config = dict(
    norm='layernorm',
    norm_place='pre',
    norm_eps=1e-06,
    tie_word_embeddings=True,
    init='normal',
    init_std_o=0.0442,
    init_std_up=0.051,
    optimizer='soap_variant',
    weight_decay=0.0,
    lr_head=0.00846,
    warmup_steps=200,
    schedule='wsd',
    decay_shape='linear',
    max_seq_len=256,
    dataset='wikipedia_en',
)
Each number is 200 + 30 x the weight over the matrix's rms, rounded and kept within 0 to 999. Layers, rows and columns count from 0.

# layer 3 MLP down (transposed), 1280x320, rms 0.051, rows 138-244, columns 0-31
152,241,199,185,229,135,209,201,211,242,226,227,237,228,197,189,223,188,202,258,203,152,229,225,223,221,162,199,222,252,184,244
229,195,183,189,230,203,187,209,239,166,221,166,198,204,182,182,162,219,195,227,152,253,180,246,229,198,183,180,200,233,249,188
169,161,200,175,184,165,233,202,191,198,218,197,265,256,204,184,146,242,253,160,209,176,238,172,166,198,203,239,211,116,210,221
217,163,150,198,189,240,225,133,193,170,159,203,177,170,147,203,173,200,219,239,171,196,209,227,200,189,180,133,263,209,219,221
192,187,269,171,199,185,144,187,181,241,209,199,161,144,183,291,214,182,163,229,232,263,187,225,211,174,204,218,170,176,215,186
164,190,201,226,177,182,208,169,186,221,158,211,271,214,193,199,188,175,238,191,217,150,228,188,199,254,251,204,212,213,198,228
225,173,259,225,196,206,190,173,186,154,164,190,167,189,224,178,121,223,200,172,200,212,204,191,200,161,182,216,185,191,189,225
219,162,226,237,179,192,191,201,205,213,257,161,285,162,226,191,203,190,191,200,161,228,224,203,177,200,206,144,234,232,157,214
261,179,155,156,205,189,206,245,187,165,186,186,238,195,174,199,165,234,218,205,191,192,175,174,174,175,247,252,205,174,152,215
208,165,239,228,222,177,202,215,186,187,160,221,169,110,200,186,203,227,204,190,206,245,230,210,204,154,215,226,193,205,187,164
182,209,220,187,218,190,169,258,261,205,173,235,165,212,180,242,205,163,176,205,217,183,188,181,209,148,198,170,204,234,188,160
124,151,205,220,240,226,137,240,151,181,205,176,218,171,237,205,190,245,201,185,216,259,224,166,205,244,204,230,172,216,153,220
208,180,176,203,232,205,191,167,191,207,184,216,211,257,207,212,222,195,171,185,181,245,201,257,219,155,215,181,262,190,197,152
197,218,187,239,196,231,213,196,170,188,189,244,155,216,183,221,159,158,177,197,204,159,177,199,227,180,150,197,236,207,241,190
197,210,175,209,202,209,250,158,159,139,247,233,186,135,204,259,187,207,232,213,179,141,217,217,216,193,199,170,184,198,217,178
219,257,192,183,197,204,220,170,196,168,218,212,200,197,237,260,184,239,206,194,190,223,163,229,204,201,185,211,200,216,279,166
183,263,215,203,240,169,201,183,213,251,160,153,192,236,201,219,178,154,225,243,204,192,190,164,245,161,237,235,240,188,179,151
200,251,214,155,228,141,219,175,197,170,156,178,185,175,202,174,193,230,171,157,219,198,176,225,165,187,203,168,260,225,192,204
187,204,159,224,217,215,217,187,217,206,195,155,185,193,236,200,187,176,197,158,207,168,168,197,187,236,200,142,179,190,146,210
203,173,167,232,208,207,141,185,228,205,180,209,206,198,197,219,185,151,204,194,191,239,165,216,163,187,239,222,171,153,193,180
183,176,242,186,211,150,202,200,195,192,196,184,221,181,178,199,161,225,170,182,171,169,234,225,222,229,232,216,240,210,245,259
202,153,175,202,200,214,192,189,217,188,185,181,166,192,193,228,185,253,222,172,163,187,164,239,217,194,228,250,171,177,166,208
262,215,249,165,194,160,165,198,187,188,194,223,190,205,221,195,187,203,275,180,161,265,176,196,175,206,204,167,193,194,193,221
191,210,207,250,182,215,175,230,230,256,180,159,213,190,229,218,183,198,142,186,154,172,213,220,199,157,216,170,238,197,154,202
257,250,194,212,167,248,188,202,189,183,211,191,187,218,108,221,184,229,215,229,203,223,200,166,216,209,206,132,242,177,165,192
219,224,197,256,167,196,223,186,152,219,198,218,222,200,200,185,208,194,152,163,197,153,192,246,194,199,192,176,199,218,197,217
164,203,211,277,259,195,143,136,185,244,188,209,189,174,175,235,155,185,200,192,203,141,135,160,216,225,235,268,214,230,150,187
229,182,199,170,160,171,198,192,216,171,213,276,257,189,213,222,186,192,247,233,219,139,150,169,190,150,168,201,177,157,141,140
161,243,299,199,248,246,193,180,178,265,210,253,257,177,199,177,182,203,265,230,151,195,258,196,219,204,255,172,197,212,160,194
184,167,197,137,204,213,245,197,147,223,215,144,201,157,203,202,200,222,182,160,215,217,212,197,220,189,167,209,183,171,206,202
212,165,194,175,180,201,238,198,225,224,253,206,204,213,210,221,271,175,149,208,202,214,153,224,176,171,139,239,246,254,187,190
227,189,145,174,222,187,199,252,144,164,209,211,202,231,203,211,181,251,164,186,200,169,193,243,185,221,201,236,137,199,174,128
239,140,157,190,167,186,163,223,156,154,160,183,250,219,183,216,172,207,225,199,216,180,242,215,139,200,217,223,203,203,201,183
214,172,200,202,184,193,169,198,194,242,204,143,224,151,181,220,203,155,210,156,209,164,207,173,220,195,227,227,180,220,215,181
229,202,257,186,188,265,198,223,193,193,210,205,155,225,204,219,165,171,231,171,216,175,210,192,239,195,210,160,220,197,253,169
241,233,211,164,193,179,167,200,228,232,221,224,214,202,164,160,203,202,209,190,196,223,180,182,166,203,231,215,231,186,221,235
235,216,166,208,213,222,198,221,233,205,161,193,251,227,219,238,170,149,242,189,202,215,170,194,178,187,170,211,182,166,220,99
184,188,163,155,198,217,213,137,229,167,208,192,192,189,220,184,191,225,196,198,192,220,193,138,226,220,166,178,207,167,216,234
171,216,174,234,110,178,213,205,204,151,171,182,193,207,205,136,172,203,214,196,207,240,194,165,202,147,223,204,238,179,154,228
185,158,213,186,244,199,203,222,222,213,205,210,259,214,214,210,191,235,144,230,197,211,191,204,204,190,215,156,231,143,227,192
152,137,222,227,163,184,198,239,227,168,202,134,137,232,192,199,204,215,247,192,207,192,199,205,233,189,181,170,173,223,158,237
165,207,234,256,199,227,187,217,231,137,196,178,184,170,208,170,221,177,192,185,276,247,160,180,193,206,198,220,170,152,226,183
184,237,188,174,185,202,203,191,271,218,204,234,200,236,220,150,174,207,244,209,158,233,199,181,177,174,213,153,196,193,187,197
217,194,184,219,188,188,197,219,210,190,170,210,201,156,167,189,234,156,176,175,196,205,175,217,242,183,193,220,196,209,250,256
246,209,177,229,205,274,193,166,202,216,227,173,199,195,211,238,253,222,182,196,172,239,242,126,169,197,246,209,253,202,262,153
151,201,181,235,224,251,185,150,178,200,124,199,162,138,242,156,208,184,153,174,198,193,242,196,178,235,229,167,250,186,220,178
152,238,256,174,130,210,224,226,202,230,180,179,184,265,207,119,210,178,215,228,210,213,232,217,166,221,154,219,211,199,211,247
177,200,245,157,216,171,217,145,196,216,210,184,231,149,204,187,202,190,232,239,233,210,194,174,210,230,172,160,231,168,167,215
228,221,209,256,222,189,219,212,166,219,197,199,182,179,198,167,224,178,210,208,170,230,191,187,207,170,208,213,222,178,225,227
164,191,183,192,179,178,223,183,181,169,152,207,187,253,224,191,161,212,157,226,230,159,183,166,199,202,227,162,233,189,171,197
221,187,224,170,207,259,239,186,175,218,214,218,192,189,192,224,153,213,229,228,169,208,214,204,203,167,169,134,199,183,257,136
204,212,229,155,194,151,138,131,249,181,166,248,225,217,222,185,236,267,242,201,262,203,191,213,233,209,187,216,156,181,218,197
198,258,174,190,206,148,199,203,206,166,183,220,224,162,216,129,160,184,232,192,161,147,166,183,211,197,208,220,165,204,243,191
186,195,204,211,188,181,201,213,197,203,218,253,232,223,218,207,203,214,166,191,165,164,211,187,228,202,194,225,224,181,197,234
199,217,226,175,217,240,203,171,245,225,176,194,202,148,186,232,154,247,205,201,196,179,212,193,191,183,221,244,199,202,182,212
173,185,215,213,175,227,219,223,146,211,217,193,219,215,218,253,191,184,177,214,234,283,141,179,188,137,181,170,143,179,219,222
235,172,211,238,191,237,217,170,156,215,181,219,128,189,216,211,214,201,243,215,208,139,216,173,222,204,144,214,201,205,165,202
211,213,163,217,199,182,206,221,110,168,157,238,206,187,195,176,228,194,227,193,204,182,226,153,188,172,251,176,265,186,215,208
185,243,206,175,165,182,169,225,223,194,190,200,224,148,188,190,225,209,207,188,191,155,160,162,204,124,198,196,192,189,180,234
210,203,180,230,203,233,205,202,211,205,183,209,199,197,281,232,197,183,181,165,217,187,224,229,267,190,221,201,224,189,225,140
190,236,197,189,246,200,211,176,196,175,211,157,210,108,239,215,228,147,213,206,219,209,169,196,192,170,192,227,201,184,193,240
186,209,216,133,237,226,133,181,219,203,223,227,186,138,126,189,203,227,147,192,204,178,208,189,185,191,128,213,177,206,182,225
127,201,162,176,173,209,232,194,233,180,185,224,262,164,164,206,282,208,220,211,243,188,224,156,154,175,214,183,133,199,206,230
209,204,202,204,183,213,251,198,240,215,230,211,257,183,187,220,183,217,182,246,194,201,231,170,214,209,195,256,211,176,208,168
212,225,222,179,184,157,188,214,208,207,199,225,165,226,173,238,197,207,141,200,154,228,213,213,179,191,194,205,108,227,233,228
232,219,215,167,232,151,201,181,206,215,253,182,219,181,208,171,203,161,201,195,156,200,264,227,297,200,175,209,191,135,183,188
221,185,192,235,216,258,177,210,225,243,143,214,242,139,222,223,183,182,212,200,161,186,184,195,209,204,193,236,189,211,150,224
231,188,189,191,213,164,212,200,191,170,187,181,200,156,186,241,194,211,195,196,217,203,247,202,260,123,182,155,209,269,196,177
160,157,197,146,217,214,224,200,204,212,188,186,145,189,194,206,191,205,240,216,208,269,157,218,176,170,220,159,163,134,223,222
177,181,182,180,176,169,210,174,193,214,221,200,280,190,209,169,188,221,192,183,228,234,218,176,163,169,240,140,228,216,245,188
244,202,204,190,193,196,219,180,172,215,190,189,201,176,199,132,182,233,235,207,233,177,196,163,164,173,166,204,184,214,171,196
187,173,238,234,193,189,187,169,223,194,192,233,247,202,220,211,175,231,168,201,143,179,228,192,171,223,208,182,155,147,211,228
217,206,208,139,207,144,193,168,221,162,183,245,199,201,225,230,227,217,204,248,195,220,181,230,216,219,224,236,162,176,218,186
152,187,182,180,209,171,163,178,177,164,178,195,192,217,217,118,242,217,177,202,173,198,190,213,176,212,213,157,217,165,162,236
225,246,178,216,225,203,207,195,183,178,221,167,165,167,202,242,218,203,212,218,236,195,140,193,200,231,233,184,199,136,259,265
181,161,252,204,197,169,214,128,225,203,150,181,210,123,234,184,128,213,177,209,223,221,235,150,224,275,168,225,202,161,215,216
184,201,247,208,195,176,183,206,176,189,232,173,237,183,234,166,249,161,165,184,246,204,225,199,195,205,248,188,214,221,124,183
229,238,281,249,154,177,167,222,227,147,195,200,168,195,209,216,173,200,168,155,167,252,228,208,211,135,237,151,157,224,200,260
210,191,169,226,251,174,196,226,173,207,279,267,219,195,189,240,215,231,190,216,140,225,242,169,163,202,175,133,168,227,124,199
172,214,249,216,151,221,201,245,218,215,203,173,177,250,173,215,240,184,258,267,130,234,212,241,176,146,194,171,212,193,162,222
234,180,194,175,192,237,171,219,178,213,211,237,180,190,213,220,245,247,164,224,162,175,177,220,172,195,212,197,233,184,189,218
200,188,164,153,199,198,184,150,168,231,264,165,217,187,178,128,233,230,229,160,125,212,166,192,186,227,189,214,246,239,209,196
207,222,196,201,202,202,194,192,175,213,136,192,195,187,182,183,186,220,212,210,210,169,176,199,166,268,230,222,198,219,239,208
236,239,209,199,251,246,186,190,185,211,167,208,146,194,220,194,217,164,187,192,190,227,258,176,245,207,141,213,214,187,175,212
190,233,189,152,196,209,159,195,171,168,234,183,191,194,199,192,197,155,186,215,146,201,174,220,210,191,209,132,205,246,209,215
207,186,197,173,201,241,197,180,202,183,175,191,155,189,192,203,178,212,152,203,205,252,270,189,210,222,227,196,230,213,186,190
216,216,194,236,200,179,201,230,156,191,240,192,257,184,276,153,134,186,230,199,159,274,234,113,209,260,170,191,194,234,174,217
178,211,205,243,182,196,209,255,202,229,206,208,159,223,283,184,167,189,143,231,131,218,219,224,215,185,163,205,196,211,187,182
192,158,215,189,228,191,209,223,182,234,233,189,161,192,213,173,173,197,202,178,160,151,204,250,169,220,211,219,187,147,204,216
184,200,196,198,235,187,196,205,171,197,188,223,167,196,175,195,199,157,175,217,187,170,199,176,166,156,225,202,176,205,245,224
223,197,178,175,175,256,202,182,185,168,235,182,180,190,122,273,145,238,197,167,220,156,209,177,208,177,149,222,175,188,232,189
250,199,203,198,213,230,239,198,230,226,236,177,178,214,172,266,194,149,198,248,202,189,214,199,230,159,236,225,247,180,197,192
226,169,169,237,248,247,170,206,184,264,165,191,165,164,214,219,226,194,140,168,245,247,183,246,187,274,162,228,193,211,220,226
203,176,168,190,227,215,204,203,229,187,196,216,191,190,219,181,166,184,183,232,180,180,174,192,164,194,198,201,175,173,184,216
230,189,212,206,160,200,152,195,208,177,172,179,200,210,222,185,229,185,213,205,262,181,233,190,230,219,156,240,184,229,205,138
197,256,179,163,217,188,202,202,165,230,179,192,199,213,227,142,237,241,200,196,167,171,191,176,229,185,180,244,227,192,229,188
224,179,180,157,212,219,203,181,202,221,228,228,196,230,208,233,217,209,196,191,212,239,177,271,232,217,217,186,184,177,202,149
167,192,218,236,187,224,187,191,222,170,204,182,214,228,247,212,187,216,227,152,214,201,180,232,214,139,220,224,193,130,174,188
192,187,197,184,174,207,230,200,174,201,175,205,228,149,193,212,235,228,228,198,202,187,177,198,124,135,216,184,255,196,219,204
217,202,197,174,226,207,240,215,241,224,158,191,238,214,178,237,221,183,223,188,185,166,195,242,193,135,207,225,185,256,202,155
176,141,202,244,196,232,263,190,229,156,252,131,188,183,233,211,195,164,227,177,212,162,210,232,263,213,171,173,222,208,163,172
171,182,146,148,195,188,195,227,198,189,211,261,195,199,162,254,197,175,192,211,218,150,156,161,181,206,207,142,190,232,206,230
243,225,201,153,188,203,159,141,184,183,184,189,251,216,195,301,237,236,252,187,219,169,188,203,148,201,168,228,194,222,175,185
168,200,175,208,251,203,176,172,207,238,181,256,188,190,214,250,187,249,188,193,184,239,186,222,172,207,193,232,171,215,200,201
186,238,204,205,207,208,234,210,221,234,178,236,240,191,178,241,249,188,203,171,218,239,221,212,199,178,205,208,149,227,219,228
159,190,214,144,204,146,238,166,207,152,150,276,264,190,228,138,175,159,241,224,184,210,203,173,181,158,181,233,147,145,191,206
164,219,153,187,190,211,252,236,120,199,195,213,213,207,197,199,172,233,190,197,180,178,231,172,216,120,210,198,218,205,226,204
# layer 3 MLP up, 1280x320, rms 0.051, rows 139-245, columns 0-31
206,236,190,282,224,187,204,189,201,253,166,220,206,166,210,172,205,215,215,185,245,198,195,228,174,232,268,246,170,186,157,194
196,196,215,204,202,199,198,189,205,170,213,158,203,228,121,232,223,194,171,169,216,236,210,258,188,224,195,224,214,195,251,231
196,165,258,203,232,211,215,205,200,192,207,160,194,232,223,201,246,226,223,191,201,201,194,185,231,132,232,220,225,214,166,219
201,184,195,215,182,241,182,220,185,196,226,204,247,242,231,173,192,166,193,229,176,178,279,196,231,215,193,209,214,204,181,216
210,217,204,216,177,217,192,226,163,229,214,157,185,179,169,162,190,248,240,162,213,230,225,191,199,202,249,187,152,226,218,204
178,188,254,235,247,230,245,186,206,182,223,197,242,210,213,115,168,217,211,198,180,220,231,205,237,219,216,210,237,162,197,186
161,226,197,142,199,215,245,214,182,227,197,196,209,183,224,195,207,191,197,133,249,220,172,191,237,192,204,173,243,136,225,201
198,244,226,243,160,227,236,145,180,188,228,224,184,196,193,184,229,242,178,228,211,223,245,215,192,234,188,187,197,225,263,184
212,222,242,180,203,224,258,192,149,252,168,176,212,179,259,199,142,211,212,267,217,247,211,229,186,211,194,222,203,174,207,198
192,196,185,228,191,204,221,146,144,206,227,190,236,219,176,231,197,242,209,257,238,132,201,221,240,195,207,218,227,202,204,238
241,186,206,178,160,171,234,158,238,234,187,181,168,225,158,167,205,194,268,182,191,198,164,226,216,213,221,222,238,152,167,183
250,259,207,187,132,167,195,234,196,190,182,164,225,198,203,219,189,156,163,249,184,178,161,135,140,190,194,219,227,209,165,221
223,139,219,215,151,251,228,212,220,269,184,232,182,233,239,153,226,216,213,219,227,225,171,221,244,203,208,221,269,176,161,228
244,216,201,212,186,171,182,270,275,188,196,221,176,208,191,208,199,177,149,188,272,183,231,200,245,238,184,243,178,233,204,208
190,162,244,186,223,183,188,156,206,219,209,203,193,272,168,212,174,195,145,184,214,181,139,190,222,247,213,238,213,204,175,223
223,201,174,202,216,209,188,237,222,202,252,200,216,161,190,207,234,177,282,204,192,248,197,159,195,222,188,198,185,159,209,194
185,176,194,229,204,219,215,197,240,241,243,232,245,221,199,246,246,167,199,204,236,234,188,209,239,206,244,267,163,224,228,234
173,181,175,256,185,160,160,169,172,246,174,210,224,195,161,204,221,203,256,163,214,199,167,221,264,183,179,194,202,236,193,212
219,168,247,245,170,170,226,218,172,181,194,203,192,205,181,244,234,211,174,234,242,207,278,213,282,198,189,191,231,192,223,230
232,208,157,172,249,206,188,191,237,204,189,233,192,239,202,201,240,169,190,224,261,245,190,212,210,187,179,175,174,210,192,207
204,227,185,188,190,156,197,226,164,206,209,186,207,172,255,249,167,152,162,200,218,209,251,219,208,223,218,176,162,296,280,163
207,180,206,184,196,164,250,223,209,163,229,148,197,246,234,180,230,238,141,238,142,217,180,210,159,246,159,213,241,203,176,183
211,171,190,227,174,236,237,155,200,206,240,201,183,230,194,201,194,172,256,189,215,122,228,250,189,157,255,240,183,227,188,201
213,231,149,180,199,206,236,247,164,159,203,274,216,216,212,175,228,209,157,228,186,227,174,185,213,196,165,213,199,218,255,220
235,219,176,173,251,251,185,191,204,210,265,179,202,203,232,237,244,250,244,211,194,228,229,204,203,230,255,188,208,213,207,240
233,224,175,185,238,209,145,211,247,278,220,163,202,156,217,148,231,245,236,216,201,231,216,232,218,188,240,171,262,206,231,190
244,133,201,221,225,204,172,252,219,210,167,191,214,258,186,187,151,169,196,197,209,161,207,269,252,205,199,199,213,181,192,188
236,206,107,216,202,193,214,141,225,185,200,157,178,164,198,187,250,175,211,163,192,235,216,135,222,117,225,180,181,183,227,215
180,238,195,260,244,238,238,205,170,233,229,214,202,225,229,255,215,195,194,194,224,176,131,213,187,206,198,253,144,199,168,195
195,179,199,232,201,216,168,182,193,231,171,146,199,206,214,161,200,191,240,159,242,199,239,242,220,229,239,177,224,183,190,209
189,234,228,223,213,157,212,224,221,227,183,262,213,224,198,238,203,203,144,185,251,217,142,219,161,205,267,184,165,161,170,272
132,212,203,162,272,210,210,193,254,175,171,209,136,181,209,159,202,184,250,217,222,199,216,202,228,158,175,170,198,195,222,256
202,224,216,172,172,220,204,233,245,167,201,211,178,190,235,176,157,221,198,180,183,191,194,217,196,258,186,164,198,196,167,204
206,229,200,235,180,167,194,169,204,207,229,222,220,174,206,182,204,168,155,179,199,251,153,250,128,188,204,204,187,181,174,215
185,218,186,199,212,248,200,189,231,209,228,167,197,193,160,229,208,183,214,223,165,121,180,205,249,222,159,249,178,125,206,233
206,154,213,256,249,251,197,218,159,125,237,142,201,189,294,161,210,158,188,213,227,169,199,229,180,180,114,241,209,213,232,186
182,162,242,190,197,182,248,229,219,213,227,189,200,154,185,168,255,231,191,202,219,199,208,219,206,201,243,177,161,232,168,182
214,229,216,190,209,207,145,232,182,219,230,197,174,226,166,271,216,139,165,238,222,208,188,234,221,252,194,187,176,225,193,242
202,224,205,163,199,249,196,244,156,216,269,179,167,207,196,187,179,162,251,231,182,209,236,204,192,192,202,215,214,191,211,227
197,184,212,187,246,222,172,212,248,197,227,134,247,231,237,183,202,211,205,157,189,231,203,178,225,133,198,196,213,148,213,201
239,188,192,193,183,279,140,179,178,246,205,209,229,290,173,127,208,198,190,187,163,174,162,178,265,202,233,168,181,179,240,178
174,164,243,205,210,256,179,158,175,187,211,134,192,162,195,287,185,245,201,208,208,179,175,210,185,222,207,228,189,145,219,194
171,174,240,168,226,202,226,196,186,171,254,237,225,233,219,216,176,229,199,222,208,196,241,220,177,169,206,191,203,207,141,160
158,193,234,199,215,203,150,258,236,144,225,226,126,185,251,288,146,257,177,230,201,200,228,178,211,200,198,148,239,209,227,168
227,235,216,219,186,203,173,210,174,197,248,176,206,190,198,217,159,222,196,191,243,189,198,221,199,184,194,150,256,188,215,218
212,249,183,185,223,224,182,215,169,210,204,173,215,234,199,176,159,151,165,246,229,177,214,211,197,217,206,193,221,167,159,190
194,181,203,170,176,199,249,213,182,165,181,223,226,204,217,229,196,238,158,149,229,210,168,235,267,249,239,262,165,207,198,206
208,194,211,154,205,239,169,184,200,212,240,181,245,185,187,201,197,247,178,209,247,223,227,213,187,178,230,196,200,207,204,208
175,224,172,196,256,181,212,210,244,133,288,218,253,168,182,196,214,242,226,232,229,221,189,212,236,209,158,221,223,201,233,194
192,223,186,198,205,144,233,184,231,223,216,218,229,222,196,223,234,168,234,244,208,159,144,215,188,210,248,166,215,207,199,198
196,218,171,237,218,223,229,240,216,278,207,175,172,210,226,238,213,198,193,193,175,226,232,229,239,172,222,184,199,225,148,149
174,199,228,215,179,229,252,236,178,201,214,223,188,205,207,234,197,202,169,249,179,194,255,205,219,143,190,181,228,223,195,167
174,185,217,226,219,239,236,172,217,238,211,147,160,204,234,132,175,217,177,215,191,225,160,216,226,179,232,219,196,232,145,163
183,120,187,197,199,207,185,238,205,205,188,195,290,198,231,210,186,190,160,157,174,226,193,232,225,231,230,170,220,174,198,186
219,182,148,266,187,193,185,232,166,194,197,164,228,230,193,144,186,229,219,173,219,220,213,272,206,274,186,231,232,239,228,211
208,225,207,185,200,225,222,266,189,228,218,127,216,261,157,191,213,220,164,193,190,200,185,206,233,162,165,163,163,228,236,146
178,233,189,178,183,220,244,177,189,249,215,206,215,188,228,273,212,240,190,206,141,209,187,252,240,233,165,203,239,278,227,201
243,163,208,201,163,227,224,187,178,196,205,190,163,255,221,209,178,122,202,197,227,168,200,209,237,203,211,171,173,227,194,197
189,237,255,156,212,194,226,219,276,222,187,192,205,228,178,183,203,241,205,260,201,246,219,159,195,206,209,254,198,122,183,212
273,162,177,168,191,249,165,232,241,205,270,202,223,139,171,145,163,171,206,176,205,231,178,198,187,171,219,175,251,226,222,195
241,185,212,216,164,197,250,175,113,192,142,186,194,221,245,219,207,197,198,214,161,210,169,190,190,208,307,148,208,187,167,201
209,244,170,182,199,189,164,230,164,241,196,175,166,218,239,223,216,180,234,169,262,217,198,205,233,233,236,214,213,210,210,207
185,224,196,230,226,171,200,213,151,202,192,182,163,211,188,192,267,188,236,249,209,221,194,192,190,164,221,175,210,213,181,175
181,169,190,207,172,263,196,194,212,205,235,202,212,165,211,145,188,175,238,250,192,171,212,208,196,209,204,167,227,218,221,197
164,174,208,194,199,231,196,132,166,212,218,166,167,178,184,184,204,231,231,156,157,235,126,227,167,232,211,194,261,199,173,215
202,219,221,153,202,186,156,217,245,235,211,210,179,192,145,235,128,205,245,199,242,206,232,204,228,192,233,174,228,179,224,175
158,201,179,127,162,193,187,200,200,154,223,209,181,228,228,229,199,216,194,242,216,243,198,213,198,252,237,254,178,186,213,194
223,195,166,213,189,209,222,188,187,265,241,234,223,208,175,235,205,244,154,180,223,180,141,172,196,216,177,118,212,173,195,221
222,224,217,234,239,175,144,166,156,252,137,208,264,231,217,217,190,198,225,179,287,187,146,175,187,225,200,209,221,222,180,185
204,181,157,269,193,183,168,217,275,203,228,245,199,213,215,256,206,220,243,180,217,162,205,229,199,237,206,208,178,168,238,188
210,176,219,215,217,191,149,188,212,167,221,202,174,210,227,207,214,258,217,255,233,223,180,173,182,220,233,157,200,139,200,216
161,242,188,183,221,209,201,236,151,233,200,155,238,169,211,163,180,217,250,221,203,201,209,199,172,184,209,211,197,245,204,176
206,178,216,208,222,142,222,204,238,185,227,287,202,198,173,212,183,161,221,188,183,214,174,195,240,203,187,214,162,179,193,196
168,219,219,224,188,205,202,231,227,223,243,168,198,154,222,188,180,188,232,190,204,230,188,235,174,190,151,243,181,238,194,152
121,191,237,243,169,173,276,131,200,204,196,183,213,235,223,211,260,181,216,180,215,179,215,118,221,236,207,227,219,193,225,206
173,167,197,186,233,180,244,211,192,202,141,148,196,192,238,162,190,212,169,200,221,220,200,252,223,197,209,201,168,194,169,220
169,191,128,157,254,229,209,216,211,261,245,147,205,197,190,251,161,242,209,143,234,189,171,229,203,182,230,161,189,200,214,208
195,181,195,208,247,214,199,246,178,262,273,220,211,207,184,164,220,240,223,189,177,222,206,235,219,237,190,227,206,188,201,213
223,167,172,203,258,207,210,233,213,214,174,199,210,190,209,163,166,163,206,192,193,212,196,193,236,219,208,210,203,164,223,159
180,180,232,183,219,215,220,164,220,183,194,188,234,252,220,167,173,173,219,194,214,233,234,227,225,154,190,240,188,170,177,232
146,197,184,216,193,224,229,225,198,219,198,181,193,166,228,224,173,184,196,185,217,228,220,204,158,180,156,183,203,179,193,227
203,216,215,210,216,199,259,173,256,216,239,202,208,170,256,207,245,246,154,232,223,208,181,254,187,184,179,212,160,267,227,191
210,209,212,221,184,167,210,211,220,262,194,219,231,191,185,253,216,252,225,235,177,157,217,252,205,177,200,169,257,195,150,254
203,206,194,178,129,186,209,222,156,183,237,205,206,212,173,263,153,244,168,164,185,140,175,185,153,232,199,160,129,194,208,218
211,195,200,187,196,125,227,192,201,175,187,211,197,201,204,225,235,192,195,173,219,174,178,233,163,194,192,223,209,215,167,232
184,219,171,207,206,156,245,223,235,234,222,186,206,165,174,236,198,257,183,205,213,229,242,178,158,222,190,153,178,177,233,262
161,227,240,188,209,250,212,216,161,148,195,203,172,180,210,221,220,174,219,246,156,220,198,203,163,207,185,220,233,192,208,244
183,229,197,244,167,165,224,220,197,175,188,224,198,201,172,217,188,173,241,183,219,237,192,192,153,215,204,159,198,195,196,189
215,147,239,196,176,181,178,151,262,187,188,195,196,234,181,208,182,255,224,213,242,228,189,230,214,235,154,231,237,226,187,204
198,168,178,222,202,183,183,187,190,165,186,213,208,159,175,135,240,197,216,174,199,144,242,179,171,188,246,183,168,211,178,258
251,188,188,167,254,156,205,198,188,231,195,199,182,234,208,174,222,260,195,137,201,285,167,184,219,237,169,243,178,203,190,215
206,196,163,199,186,173,183,224,247,167,199,145,234,210,175,173,165,270,205,224,159,202,229,214,206,163,199,226,182,207,161,204
232,168,202,162,192,163,198,209,192,203,156,144,268,154,155,265,229,252,164,160,201,190,189,203,178,149,210,239,204,181,202,237
267,195,257,186,221,196,214,212,216,293,248,194,163,187,214,198,191,224,220,234,224,197,212,145,202,164,243,201,201,251,131,222
254,211,212,251,202,204,221,181,197,162,228,206,215,184,159,256,176,207,225,230,228,231,172,233,135,192,206,170,195,253,189,268
163,205,233,239,224,196,192,205,209,194,178,168,220,178,153,177,162,216,208,193,225,212,170,156,197,170,196,152,228,237,227,222
235,199,163,165,224,169,168,172,175,221,226,222,225,186,190,205,201,210,226,194,262,181,159,198,157,235,174,137,213,249,231,202
148,192,165,175,186,163,118,222,199,174,185,184,203,218,165,216,155,174,168,237,131,262,156,174,250,177,206,210,194,214,231,222
121,229,211,210,177,162,115,236,180,176,125,188,165,229,224,161,139,228,199,204,184,270,238,204,213,237,222,181,210,234,210,200
224,244,181,171,225,178,171,208,180,184,160,163,250,198,134,210,209,239,229,190,207,221,197,172,215,209,206,233,308,189,209,189
227,227,265,222,219,203,168,209,160,166,201,206,222,204,242,236,204,216,279,208,210,224,199,231,265,235,199,186,174,250,182,239
175,171,219,215,133,223,214,183,209,218,210,200,161,177,192,184,172,221,200,204,191,239,175,225,256,180,219,203,245,183,212,158
238,247,213,237,188,212,142,200,243,221,248,236,202,191,192,249,169,186,262,218,235,245,249,219,252,229,211,207,177,229,129,184
251,170,189,193,162,180,164,213,189,239,216,171,156,198,212,199,220,214,177,204,150,236,180,225,194,190,209,204,248,187,156,180
243,216,170,150,229,177,235,203,211,221,285,257,237,225,205,226,235,233,226,239,251,229,240,280,186,141,178,205,247,219,227,228
185,209,251,230,197,203,157,173,149,197,210,240,229,178,195,221,181,189,192,214,262,178,187,205,209,226,149,190,214,246,211,232
176,146,230,169,207,203,186,180,218,193,254,190,220,252,114,223,220,210,212,212,201,180,145,259,219,173,206,249,177,188,229,169